Part of a small language model's weights.
Architecture: learned positions, biases.
Each number is 128 + 24 x the weight over its row's rms, rounded and kept within 0 to 255. Layers, rows and columns count from 0. Numbers have three digits each. The size before them is the row's rms in percent of the matrix's.

# down: layer 4 MLP down (transposed), 768x192, rms 0.04, rows 374-405, columns 0-95
# up: layer 4 MLP up, 768x192, rms 0.0584, rows 375-406, columns 0-95
down374 144:140154116121134102140140120092123127151111120142131143167152127134114132146090206133097117063175123170128137122144136148146109131147119107097110130128150166167077148120082160141150077165145119149104141104101143134122155154120128121105118161130135107162123147153159080108102126134117128118
up375 021:111105101116133105129140110130132131119133128122099100087086106134124115081106138124119122112144147121122093119126127160091137143126181157130131136102162111138123126129117113121128148125136176137132160102141109126100130171133105136128059143134125099093115067112156129143172113144102145096
down375 017:126094160133156131133097104111095140125115154130117139126110144149103108124153104102124121166177138095089150153138153137170101126150151085154149096192135100115155107154129107135124105155134110183132141142112135131162136147146157131097145120108121107175136180107107108143090153139133100114
up376 020:099122139097116128119093123138099149155128159096128136114158163148121156174104115148122123059155128115112080094165093167121103109111145147140146155137139137151109132157126126126122100147114171109144095139180107124187105146140161128136131116071147075147100105146146158096136113111125138041
down376 018:198157133135160144106145100119107106160113114142130161129166117103108133167169111083158142171134153131141155141150144125117119151069106119129155135144104105132117069124141107124123117152159110124081142172117139137143128101121158130108109137127123165131104175160118125101103130134156137146
up377 022:153106109139138126124150109136139113096128162127097115151092117114146130138132112114146111107163111146128135083125151121129177128112169145102119127098152072124148104151119137129096149156183165163127139127121123111063128143118115149121103141139124106090132080100147092157117111155081137136
down377 018:109128149117134117146123159104091149151158131102155146111087136118136101121146124119111138138152145087104133173111116100132117093119149089147149086146135137109156110143122140123121116157108115127144171156127124126174124137164142140101183106091137083167120170129141109114134109125124101112
up378 189:125132111130091093133154111123084125158121156127150151120112153136103147128156093166128082096095103088156114154149172082106116153120129116178130097108123133145138132119124130134124151123130154151114107127131145140163111150061120091138104138110121128148111113159128189118086154086130148155
down378 182:127128173109169140113130112163112159177119136086127120139134139096121125150172159088137159151114090096144134100175144125088121124129192141078133126126124083141140134114126148122136144144139153163110111101088175135113146114115126121129135112125124124128154101112142104106120132106141090157
up379 183:072113120115148108100140166164140143087141095144163131154128155102144138139172151107098110128122151094145129115088135064095146069108146099109163125092095143125115117132111120126125122140132127116165165148127124159147120158109129101096110133097141119155119131099117171142120103125087132141
down379 177:128163120097114123116135149161134165115158128125177119137129110112138149151158148133091136123133171123140105147121086175114203093136122122171160144148093134091122165138107102139101109120107137134119160105114089127167160089147131128122143123150070115065166161141132124136150152101139156112
up380 142:105128123136139140142190198182090171140117087135117144122106141140078141113154143139110120135170157118171098125121158115128114141137117121186144109116125132129124161134121127193113138082149155145132116098107132099156151134118108108163139120166130097130180125130100113125107170130130095074
down380 114:164156128132093140077148128066096158157130121128139157108123136148127117169134111122151162100150119144092137159125111115158156128187141122118122127152169119073127127139077108147117109147115127180074138143137111071128133119122151148100133135142131133096130099117200139179102104125151140136
up381 019:103105100146117117117115114167104123155146136102117128088117099123148143201143141143133098134182124087104110046107103155128154141113106126146115123151120138130096129125088117121150145130111120104151111147124095140124120096128106136119131135151128152107120115142112141104129157170123135096
down381 017:179170123130123134070130142090092160127112123140146145122144124100111131115121121137150156108112120159147135131122131133135132117112120150152172145095109120119127171118151129123104121126088140117066123128137103101171163152130125098125133155091140095150143151139122110061130128077128145144
up382 036:144142118087173106084151108135123146159112153154141119134136130142093126086140152130095153138097112140150145086196120120128149147133099143068091107123136103126163149142090121127087133164126109190127150136118163099125167112106159104145149124090126117116103088108170143145056106128120104195
down382 027:149090128130101181157110120142133098140130120105152163136082136112123121159082123120113132110158140099133081113121150111163109129107117125142138133136134159159112105093162108141122070079124171140170109111147096118133130118131119138142137143121103111087097116155112140083169085158103126080
up383 019:135121128164136168127162135135163109133137099131123163085084133101146130088142124123154124117121166099135127185064131131153211143160114114159094114159139151150097143095117127145156094138136122112139137148149154112096124104123090128106070134145116119106127135097134135096163126160139116149
down383 018:082128137125115109108095153131162102074126136097106104148069125124132099113117168129110146128145101132108124098152128152096188123159123139091120142112147102096149183181096153147130174123103128123088162118124169112142131161105115107149154132086156114170117103099127114142111124094132119131
up384 189:181112151149117104144100099136124154154133067130113122104113104116147114089129117141127133145102096145087101150149104098183110140110128148104119125124098061133134131114154117122109109130116125152114149129131129119102145157089084113140113165138157088124120138100216127129086136094075117144
down384 156:124141163105153117142148139173139126158146110079132103110111103147109146201107100136123089174105137110118078114115167124131097112128111131161091157097093147131133156087129109138119157081173120119119097102103109153155112118121109126152146124135113132129137127127148138131117156121127128138
up385 199:117092203161153117109166087154110120125085105103101155119112136151110090135131142126173124116130112112104164111130129125153115148081162166108098158126080161149120129123168133135145108106162144134123114120086157111114132146080138080095122119157165133133136127145111113110136157132115118106
down385 225:097144151125130145141132089112140126123131109093126072131127122141131105142127105107155118125086123071120091131098178128167097115092161154089135177109109090114142099136158126107100176128169138122178114128110163100104095105112128138149103118129146132108146158119120159116134138100182100168
up386 017:137120119101121125143125127121158103119077194123117112128130178111138129091124107124105149080104137113107145157102141123111098129158159134129141099116136110132130146139119114112110137167164151136119127123162137138122127158150128128190052159081134093154112127123186127140146121114087153131
down386 015:124081194104168125119121115079110084156101109136128166111093126136108142181124136088123106148173129090122121115152186173131152145122111096117083133165158130146140161119135109157148128134155110125114182142126136117120113105119151147092121095143108116153096149119083116158107182132169148149
up387 017:100121123095126100128080121130125145156139188092110113103154138087100148181136139121135130098137122094138131126101111151130080177103121140121131114131123127119140111123108119107165157110139116107148110134108109183146132108141114140137133110112104128091097063166125159130118123126146158095
down387 016:179103139131173160097128087107098140127096133153175172072185128121110138180138139107128120148157140138129095121121169132131089124125111119159133147132123127150121076115148094131131092133114165154111122158126120132149117129144163136109098135079135142156127192124133109094126138112162171144
up388 148:131153119138126139134090097155117137159113120116160130136112105095099139137105142146123130152100127147130164140146161136130093100119175147123092107120113097118134146184124126233159174154154129159102126111110102114152146137135149117134161069140106107127154151132136110118120160144117075115
down388 127:112152123123143155136125133103160099091162136130123160072140162158146135089140107142116143109155136145116141125152113142122160122180105148116115118136180164084117089141108165137097128124069140152117154130112095103081092175162121115106085130136106148132113102168165138134121129118152149125
up389 018:151126107126127127085163137131096110114111164113155130125141136108185078069115165142100116144107144106125151124101099125131162108148128147103104108150079145125099137098114163112081133149134138141149115112174121136105144133115144165133200120106147149115132190131146105137089095128123117138
down389 016:077160117139095132122107138131160120127146091133112102126133100124097147090139160157120139090131136141148133137120108089115075123110079141156145156120130147168144149128115152118157118100120091089142128100111112083122128127121082100182147134166101127140133088104108131104199133119143123111
up390 019:157134096090139108099103130109118120135100173098115101131137140109120134105109138121120166073143137138123143134145136125119103147128175144103139081138132088129190116138108136108116133150148161103123085090151143138130156123138142147161108098126109098106129088159151127138111126115128137130
down390 016:113086178145186140144148119119157126160102133160140161093133138126105140142113179099126080155171138104159112106095149131141150111122088110123115122127136136155108093101132103145162139114111135121151157173167129135105097118126160147125126109120113144129113154087103134116147148141178160141
up391 170:114119140140094121092142092144096121150149194132135131091116145152141114129167132121128113136093087112143094169126113099089089155114150145167126114110089137103126125146126139141187155131123125139085127097121115114134163116141156133078090110078116151108122133147117162136140145113118163119
down391 178:145136115149126140118141138099111128104113171130156117143121090115104124105072153150138139114135090160136150087157158148174127121117116161099120138116156096167124120113088096097105116149116111125164138131101141131153156142131139155158142153109125118163096144158137097158129139128114110176
up392 019:112111090110158105103130140108099138150160092108136118123131102125089107134141154120110160202117130101139103180142116110156131120145073139109066119152117141122115095104171110126179140092103113116143121115101119153128127149112098119124150138145080167095135147144091164147142145131183118122
down392 016:124127113170063139149121123166112111057122162105166129116159116144149095150137145133110115098103149124133129095080144101138087125125139154106086163101117137147115122139084159110128127105062171125147114111144155135135134128138104147175113138113135174132143089119163113119111126105108125108
up393 018:101120106119122110165125113111135122151124111141147129078144163137128117036101143165103131135095082138126130090109135106106090097105152134127166104099145110149117151132103099133124111161115140148135170150125112120129113133107172123156193156095135120161119146115114115131147108082062155159
down393 016:152137149124153134088138128125064122147094084145132140130115126128114170188085111114147113086119120159167121129153109173111095155120090123120124127132121152099110154102151133124133149152166102105101080127143105130144125110146152118108126117172122100106112117109127122101111186165156132158
up394 020:163095123143094111130112123126136155122093115133122149104137165105138150142118120136152165173147128111109156070113125136123135148168155163103150123085123112119062128129134109110157182108168133126115125104113128125109165130122130154142133146165101172123121119152090153135093134135084112079
down394 016:109135156147169118121157127104062148129138117124092168099181136120129107130139133095105109156118179138106070110093136107099047122110134107094138123153136141157128142126125128099100104135095120096164164117166108109140100130115127176118112148093115122176141132127159126116126108132129166154
up395 020:111106097120107107184153125137128116127135136133133114137131148079124125139125115135135125130133158076094156125129094154147152162127082135143109101115081143073116127134100098127153144148124130118132134190127091115110103113115100141123140150114124133111111146129105136130135133132121136042
down395 017:175135145108157157106112105089084109129107124126152105121130098155143130152174096091129136128149122164097116132140155116127120113076152154177135161150139130189135123146154132117104070123140140145105156129131110147178140138124146088115098140083138097140110143176118127121103132118137161154
up396 028:132128143146137135093135149150098144109125149084114104199124080124158087162137119108107120147138096163122121090138126118102091098122125115113164105145092124155062130142151156123118115124110086106132109122148131123141137170127127156147145104135145114160141124104142110142104120119167120151
down396 021:127086095123162141185132115118172142128139137167153136090129143142089171080133129150128112126101135140110156133134117106178136125145143117147110109129148116136121103077133107142145135106135124133127112130113160101087119103147087080137164098155138130095146135157103136113163091151129149102
up397 132:116151134112176138099155122122126130143141164152161098142119162138091180154135112189095172116086114123166130124119161116117124126122094167172180151156129143121141149156136133106186117109116135103115136199137123160136129130106120117103127115108148130124146166127116121143152132105130151127
down397 121:106107118116096158142116155099095101148108092154115145091168144166148075127157153104143093110145147138129148117114125169133146128132141094094108084085121115132137097142161116159087122148147131139110153068141089162103082101114104140160090121138116115115128124150146140127137147133128119099
up398 019:143090131152128145133074113150112120121148182102071127151102104135159126180187106112137091102161115144135143076165145133104160128125139091139160148152101104127100123155138117114111120147168086119130117098151131110099130159146110151140111101170154153114130100136136131124087150153128152160
down398 016:134118104113142106112170143098119135148119114159158159096113152118105150118111137130137144162123121142107148131138103125124133112147113117154133104121148105097139126094148144127130122143118130095104151147112106135151095116173108108095158118084136088151142171133126114117140088131166133115
up399 040:106116139140142101098167114138129148116091213116120114162151126119113103128093164118153127133152083151135134047153132126155139152119148119076150148109159136110157132154079137123121148160125153171110137103126119127152168136108122187148120136133131119120102097159154112158083124151054134134
down399 033:170127152125153145145135137135125128168172087108144158136045111135152145156140102132134096129131123066132114182107117125140084098121083110150100125159113134134125145103134132098119133112139128137124108123092150122142144099162147078112159125121150112120114151093127148090155135117128175126
up400 151:130100082108130138140113091101102116108127124139146107137122171159182145166114112108072137138117135108168153101107091139104145068079113106144135120130139105134111114136112117095128087151121113121111137150135134150125166073097125145061116136104139102149138155142124116108146143156112153114
down400 156:135107157117130180142132094128131140097124167127097140152114161119089120145143086115122161171107122096165151163145125160127100094068138108167125118119109101146135148128148133147156131111145134127138145138132133090116139085102177076135097121150164119117166125119110159131114100134146088127
up401 023:134121089101139104119195132117120142153137155172139141056133165118133113061117143165106123096105154131138138094132083119145142180135125145111106137130135177135134136105072138106130141135126162132112149121150111129127122129121090166090116108084095114127116118160152088126121117167078118089
down401 019:123168156165125152064076124149138107103104135109095109157130074127146111133144140110102164139159126089093093134135162136098056124129097154130140141155092103155128135161124149116124098115154109116145124133139148141156144141116164098167112139132152087146122120096133137117128154114138117143
up402 019:138123119126122135116157125115158137129140142161137142155137121073109135129151131130152142137128157136139172129113107086173129141136094146110090095114117138090054106119113087119127162119147085151135141181086132131097150089118102122105181153126146180097127161163110140137104137119131114136
down402 017:114137137163126120115100164143161128132133132089163100107145110126185106124092162136114126105142113117138067125098159124115139128136124145129108180115135150189108160121161145130116102116109165104168106132144109123154129108128136125131088126110119127101125112140135134130176114129124139140
up403 020:096107131118133116128116111140110117154103143101127115116097157128098137101073137147122106109137123116111096102103144110086176129142125136128146111135134107157147114157110153143151106182131143124119159101160113155130121180112088146156099129090150111137107092128154137091149114125083146174
down403 016:146122142112150133131171110084066072088100129163131144122055135122135137171157114112161125152153131116135129151164160197137191148150131107106130098093139136071122142123135137145137167135178110119107128148146134104132122129146132145094134121134137101143105165099125110122128164146155130142
up404 023:163121168136141152150155132122128095143130135165152159133079146094120145098155117124128133115103136135140151167114125130147188182148108134129075095133129139131137108107103150125153137149161105134119147135132139115079142124115072145104107112119106134095123137114135137137116113164112111118
down404 021:086120109144147124108101150123159093095135130096091111122077115126145099121108161141106134142153129118089071104116149133118101100151138135107143120108146139126139141189101163091099126098122139094166185135132142135154114144139153154150131119081163109160105104097128126151140113122128147113
up405 025:178131129139153151101137128152100137130111110134124130190132075117183128163167115102122128181140127154159173155106180129136184137147103130119109118132100130142154134136141133142140124127149061124126130131152139121101180107116140127128115086194118186110134106102105140155117134160164099203
down405 021:040083130081111111170136155159159138102159144132138121097131177140097138096102140176108124100110125151103078122135104131161110131163139131112132100116161123105132118154111116113131140114114150110166153090094123100143095114140081102157177152105135123128128134130152125140144068130095127107
up406 019:115134152136121153121128119118162153145145168146105147148099130123147146162138124136128095092110120146153180057098141121147158131119142141120116140114159163130035113128139121120144103156140069148136147128117115154146159112156135102093167126159170113125132146126113118118069127139144119170